Weights of a small transformer language model.
Size: 15 layers, width 96, 3 heads of 32, MLP 256 SwiGLU, vocabulary 14608, 4.49M parameters.
Architecture: RMSNorm before each block, rotary positions, no biases in attention or MLP, untied embeddings.
Training: a variant of Adam for these matrices, 8985 steps.
Each number is 500 + 50 x the weight over its row's rms, rounded and kept within 0 to 999. Layers, rows and columns count from 0. Numbers have three digits each. The size before them is the row's rms in percent of the matrix's.

# layer 7 MLP gate, 256x96, rms 0.151, rows 174-241, columns 0-95
086:455570515464471485427439417523494499514480523453486577462597538427517459459486476424532549486397437473577421544526514581499429436475416547452577511516560523559551580470512545524489376505512556576453495517527487440587476446490549640495432488475534510487500481524442548449500460511444548480
100:494594497606464490581521500477449410533534509469569460487495434438547552584548493556527506543498545405485524499502610510510460513578484475475367534556573583550535530526518524550526504409393474544561564439559506520472548468475477467457478524531519503434401455468510455450566492451510567562
108:508443402534538494600416475458528469542517581463512514506529519444425511560559453489434628441495508461482471558476502489629516497436531593487572513536465520488440410428441501601486458380527536489520490499552529525435513475480449501523473401471519411532519490488505571508513563472543526585
089:537472425457540491451573641510617431458496485466505482567435516510495553413532521463512477496525496376602543504471450577557531493452494519491425496486435471578553537548535534454494535436464443571437443578498551467476461489475492486503447433500498492434468461475538531393579545560452430531
101:387599487507536536506475554439424566488491505547523504491463539489437520546526527571564458501513500541465470535531482515540417573495486471503473494431444479492334477502412499467591538491533468466461441594483527568599447498556618494457516479487475486555499437487477459505525507581389551585
087:466559516465515539470440519373568516492543449465483545459493491526502505513671467446475456536470523530527480513564499498432484571439512562536540505583479407436486543429515572570482563532425542469568508636490522542580564473479515505430514544438398523488477581500476538577519492549522527498
103:492500582496427396550482491404470492612502563548482463428494484461420526569496498450478401427551380427513533510560515537433499523470517552522529495491492570614487417523445488500588446486470470468514483418502489515482492581442510457459483536536476465470385458479614533490516470487527581514
096:522441505475501493545528623555569528549477584441532543410564459495506565443447511483547550616453421536529466517452415475489510432561529448593377605499598500523548508473494569478481449465478493556461488520555549557508468472535514498497473483426462459451518514448385555537474459534553526501
092:469480523456597494627494616531600553469454494424486491478440547525539477476353440477473527461600450443558520465413432498555472498493520482509503508570461532557540506568586519461437571556552582435477458515501526546461552513499523557561481440495525534547484486519501574492540519604458494479
119:517444412533535442503524539513535529560509501459431463463390386488485544398436506538538499486496525472538491449486486431486518521526509442596493509492502466434481531501468454540535482474452509526588500414409460389566490466446614588510461460536484541562484524576462596485498425563410571458
117:453462533493571502593532493442499487530495483384505515503473504449532600470543504507578446573484506508455393455505512462454496590457521527486520523424554447583474496434431517448524517444476484582582561530422537508471546510409423554378530496490447503479563495378495492543557428471514587514
085:463406388558527534471494499579487528422486464562518380597455512454523440613503475560463482481557543524430508513538496510465518576492543485585408480476528440510500479446534491453440572506490475506487472462517509489563382508610599491525517480505463570538563578507511528516402481470574489452
100:532493497476542516531449552447561508452598509499569544417499461480526542528460438518588538345565407467572535498519494505470429534511470409520416524478587482527429518442512491478594388527480427528449485503526519465533556497455457549427473487524489494488585516468442487452494432539388545557
092:437566505526508561480535555449564517486554503418475457439563538518491517427562486487515491508454472430558550518521493491636493521378533521504533480519551542512452375538454559542492479502453499545542429424490457569462558411540519512459541561415444425549565374492562518494439538553560511475
095:528602484526482434469527525576568517504469519372518510522518472491518520494528520469526478543524415545542493451453473478592471507490530420537431473450464535610397462596499474610475528470529456478525436509533476600544415590532517541553543463483467453468667503441522466493480533471450480527
118:614591561592457443535445560510515513501517474403417412514518456546554471500536373478528540496616510477512442429529515482465451460522463530486543537473627487572433512468520489529474511526397417461579505474471460548496506522461526454498503508547576427487568539539439515511526459449479496418
117:503469428492480490537537452437486466508566478555486502525484498561523563577515588575519546455501469485502475580474458505490480565497510473639521519433499380491486486387524627478475410528448544547376476536490550511533549465477570612474448480468529566477489511449507523520567437528489581582
110:534542469470532486456523568474494502529509530521418440491566513500505505543465446514480376531478482503475393529526474516519364500595436494594493517535495426549568408480412497424564415473508534549532502446500491539505582555570499469480432382535484414504500493423618483476550440477488512469
098:552486516452460521481537511437623519509562569551492453419538568431429494570496559574460493500520485404405450506455511526533495503451486491487470532511441522483434404427447478500510475407423471485464402587508515506615563589535587503518511470530513516492443522426615531479501472535523446539
101:466405434607516476539525508461539422484549468489422393507512488493506516488487495532554458494487575447515467534491509609433523506471601465488457563435490467607479432358413572509513483478425389524471462499505505463529511504535586453470567556538477563510552515536482503415531524441475560451
094:463477537544461473528495551498464597527468432487439377534495506495513453439553518595568593572448548466484439462606482478536478512511422476527525584442433533522540470376502472571568478473527458518475548547524566551516468462539572489531451494572550450490592506477428571480437528399460494509
104:493570493425483524589519570390392500421524482502425522518479510536534493580519431565438461497569473442557567526443517557449479488407378575508396532405474493584510446488532532490508455456506422494538559545525512551554505577528488518477516550580518479480551477482509498540535486465412438554
096:467428454462453483594518582523485464552541533541527435478523406490531468475674532595489474522516544401553556504478492591466484455423481570445533462404505560521530471483494473440529503449562484512464443417495511454518561496500535505552379589574493535542553579547497509498515537477474459525
091:454435516461485532493466494496503545450395520480572537561524438542500509543512514503547476444468614454472454442439457448559501595461551505507521520532518350555538458459506537554476430510489592535586514489441450527597580537597511498507483507384498456383484572519512552504468480463455541554
094:500534508516479538532526564470494473519485569500564541519500434480480470497569576527531481455552444462475522379548420557586436470512477519460475514476472455486507524463476469487509482445487517503461592601537556513586511578433476530348523535388565533575549514523414385467522441398459515530
094:527439515543615491528490565517577563515451503503479543440586513478525553438453429549420565502535513498439461425472465586493460503531492526394493482502585565483566450542537481440622587562498574468491412463394404522544496467513537491554520430444484466511526472471462544438485566514505536449
093:590563478541437572516561425554575496503560480443415528492473517541447500441508511458490486396498420526528570481585435502562522480481492493538508439476389371514522493478462549478465473410576526591455570449498505503538511567387457539549497492462513515532474453471543526531520441578535398523
089:550483514503541487519594509536584532439587522595510402477508488468626451486488578572505563516525449503563445384530562477528459532511533484477470467599508531545441507468511510495509372537428480581461551461480467442519402538466484560507434513513515511573491578426515524468489539465568467579
095:524499501549474391593511546565581558519531486460462504444535576463482605439474497540432538518595491453494482538533477439416528580518414555508520482582494582505435515506456500404455533467446491506564455531370497517442508622499506487554566460535464527503561446520530552477564461529572508538
102:511551479543479570558479535498576481492528478506426446483452520476454454630623524473546411491567494442525489551474517520443493488561464473531488489396463607453461442536475473515483480594517557464501462553578515485558489517491506565501552563475503502525489498565458505659576450444443406572
098:460604501523585503499446433467487520541527532536476523526477522474558504553469505496505555492516542504563395537450476505492491571494515508544505577548529614414445547470523511608521429464374526495454541521478478447549562506500469463553417426427365505450618476521441575482591516504531511474
095:521577510494521475462534515447530446502429488528518551507591400622544522535586491499415410424523475494537447563553590465533509546453430575483475548498467516475486442475495504480571550433504503524601427494620581542525510529480493503630414490431542495561535475425491490475504452480541531505
091:495584446496515488514458430532550393404549468527542468500433445493428527507485527554481497392496619360460486520484539467509410515592444413471515592460544469499511545438548504532481469514551455558464507542589536445513416541534562452492521546467494536509506471484543561582572566497447521500
092:457453436519592410508507589474533447485447628416488505471573551498553417431481457456472436485579449461508581572465477533555527456469368557472489487511458511478570466583455480416448580494515517492509511529446539557423563504442497501466447474538536468522523397477529539432505476438538496503
102:453547476464430429465534523468530455562564565452441589466534551518516466490467439526491504436505438479411480556528526531513413397557512544531500504530519509534507586556551387501465404459522544487604454532443555520465443530440471440436496421535480445463476421516530543541493481436628421494
094:397413474447451500485529602457632457541515531432507498470432551533516478492453444525509440540574557454560494561529508377530551463494542471532510543485508529436480440609486481528483481422463525434445573517463482502494507579457486457497626438488539459617566461536443468524482508554515535486
134:435474466501527538512475581501440485517493514513484549438496552537494577482459411629546537464475532524549517547533563488488438586494470574508432503438478433511566487505525449485528593450552505470578493551424477542472485594501569495505591473498607460518467552604472489583517502578516542641
093:514534455550525569563526511567502446509400483442554454443464463456535544499530494490394538498459532541589511508513462518494462439564501484492515478441533540470451527544535546492511531426537486511493572497562445457470557473485464431351487529433507418459585477502493545517569350397452411575
087:536509541549568537505531508591488621523537545453456459526509485507472508472531563561420466525420463518492541389519577522557541601550575537516452455481509526584447542481514485498538406498456501485533402451450387501458483517478568515523478408527456469446451565429533524465619560567515479460
088:467481542429416538570512675447473474503549440503506529584481531422592462452499528555570556516489418503473423505507502425498432484456464447494505515527477543484488469548395497499592551574495487493499483449474444558544522492527496452525535399482389451464554474480465447524526468599510511408
148:510541450485503533528516567414523537508521472493506433342537420541560499524570517548502543441510440523502387555594499479518435486533559480581383508532515480588473475513480476474596456518508489558520485533509564625577552537534552574443438409473531477496539538528505562448453529460482502544
090:586554449529447436533419473422454381535455560488466506511482495484521485513473491473538421567572440458484500546484581499492389509504422485449495566433549593477367506571460496420515498538541436537607521522481502545443504517427478535516470488480473496584446477525482432478411494409459470474
092:474508549532448495479537595324524510507462581539585507506547405530601552535506462610404505542473539522445495479531399544502525587515475495476483438481496528440542457471460533469467487489522525507599545515495461462586487575523541429545481518537605490475456490451512527496467498451465414427
112:441493437486487501555537517543527444486552560507546444511549524561654499530501445512544559444505522458497508546474547520587490467453521583549519519479477518484498551454537476437582548564506545512579532454505526582570485521374494524439425573530582435530466519468396561445582532433547490405
096:511507555531512536483503554555460516573542544583424505488462580437577507528536489371526523498532461565518539438464439506546429499379513518475499511527567476465504568474463594563604464532451548528526457478494440483580519537564658495442499405525472483544471554492479499487523491428464449585
104:464524552515525443472477507478557521569527514435532490455433612464563448558394387504538490500518516437488509528363527438516511516480544607454501497463495492549513456453529489535519446560491529540552550504386479542462517448493478466384455539406557498507537485511493513421461628505461429426
101:549534555538429507498522435516561498525520509556498479481364370514454536505545535474575506492646467461502414472443508522508465546493577554531440563440508456477406551508477568557595503587491481498518505428529567515488571487457486492565533485509471503504507485375541420537477603490476462532
114:438549449467548428488562540602476451590421455455523457501494498485529497473490575535548505518534516441572367532576490508521495442500522488536424531422486580502500396532409432542531548429494556452506487407511449535488437543532475511565539389491569439474565484485552537535464565435470507543
085:521510459518483468560482448452447493462502476475466520505472397566628545485585580450474475493535476442408450495619457447572457447414418470564548560501488489537538545521484395469493475527617439517507470503534524537625504484472531463430544510450436483542457498480523479474453481618539487527
102:555539468494509525579566478483593495547474541442434543473555499594499502524587488464491466521497471487567547500536538569542544447349467565495494475622488538469476502523510479421463454480560492567511344487418486501499557623511501482471433571422559471515469532508540544579455487547521502502
093:498514399460541554495541443407429488418464446448453470471514440481578505548554562543546479571531437482461480518563430555583527464456494565447495559449507465492522479481548509408586470442467471500472437463611511507463480507512535472493402491442535441488473630523495551597591523497488489589
117:553485469468504554494476536495500517510512602555431557472509498447544513474509535523524575554488431538555411526566465477516542592446512474542403465540562493552502464494457568483425434499501486616455453565473620470467606482461547630476483441487532528375586555492520520493538460526458562510
101:477472499584444483555539460462477447487440499418459435485435476504486541502560364543469528482457488506575450491499562372466492585447437531473473454520571494483456469442541528508482523519486568506399498481436539495458520537405495556470455533511521459611560544484463474360497561390457465495
095:515454436548426518548477547503546531569568590424481509538485490470618526483573564502460499441580426533535502559508552512466458551570629514521492470483507462580478474508518503539557580577537457510466482470549584356499541452521493476508369518567431487495532490477498535519525453462530406482
089:504533578371486449538464496423568551450578454437467461494564502424561525558544552451603451405455556440516478541459554560514492441532437472526514551390465445510373473483462522459528507539511437473489533462477480595579494519534493466564491460455434505467538506491507504481413465464577560481
094:605599501535534501535563553468488447435434502528477447515385500400483491545496493520462488507531514536449430517501591567497481423438457588446401589399466500509460464470440474449536551487482404456521513449447442535575546569511545511501552495613475531478485515540479543415502506538439557511
101:490489564496478469496513528521422485494550473560501531537509422440446563497505607515381503493530515524532475523526470586490502509463428636535476522452506512448442418460447515406497508449621521553521449454553498582519526570447514585484550547513559536545466475505529490513626451555466571611
099:473492434548411539489526429430531522471582535557542554486483537525525476601542500466507469426595486508527554559477515508485577433391573549519539521457503461530408451392514394567484506407440507502469495492466508496405492570414496510515472532476484461624431559417524502479450494527461520471
099:499469471622549510589585599440477580495608521410519413554494503538500518528507471460597500492502500447399488533505464502500438469503474512521434448501510514504443448472447479524485549518450507498485530560362490546512448482555538448465508518538539533511435461393546501648499477428466514435
114:526566463548545487615449565587586530551503509527510495473465590514482592506420464573524601553507527423542545465518491432469497496610519535588535648398542427460467529517494549490480488438498516469506473538436452590470466510490552433513528451567486436489480527549515485524577458498465481514
125:497492402504542593560569537475554483473507478505533580472426406406477512497487493577491501439522445493515446543492507521598471473500507511498443457481506463534476391560533532579502479392585507502464528571524596492526528604520571559491525509564449544519445481491615468529596538465518469605
092:460436402534451537495514564429385459577500507526526505514473443433472439524563386579496460466465561490445477494511546555462465567496371501505440582521542550417595458427523531513459538441553506569408551465537508570535513480516572513513442531535498501483497443459554585564504528522447535486
088:521496502497598447497567572537492466434551500487490461505555495471449575559522483479503495396472497526489581526574520538482535416491445601515453446509463445454493429553515512500613418524518485407529480460556456520547393669477461548590495539443514565541456509428478480494568448512505466505
096:559608474482458565538472492508555507507513507505500489560430587531460576507539488416434579494499515383565488521499619484465498511526539515429496516385476453436465542430584484447533540556499524516520589573490557482429528458589449515538570564463480472536429562466479534542579442488558467558
128:564563520489580553650607529504578497522515498480541608502529516504571484547443453499528504390573474546583517550439535531576413469580567556539508514487452448534536507542514448508548487509420580518574460504520589505529525500440444524501436477472537452439524444478533529484473536487564430559
085:531500555564538593508507478470498472526487562500546548481458481384540474455459500495503509503469471454497506582483533432472561417557504466483538514434468441547435526454514543537504506567435485508395387480464606657507644523534545470546423536495548541558528506508485516443446531480435583496
095:521522469515534410500475514461541573480508554492582406516437471572593482423501643525460448481544539497507538549435493470476538503549431441455492544440473579441477468511397607505452491498558605500473505524478531412570423517474471471467424449513466496475535435462517481491524377489580492493
114:498511495614454413580455574492510503509519427585504447573542416553485453587533425536463562461509534446508563487541445475608537500550574603521587504478530555507495438439490555555510495427488604542474479479461502497411546510435521586503407425521493487528535490487494548482562430525469503480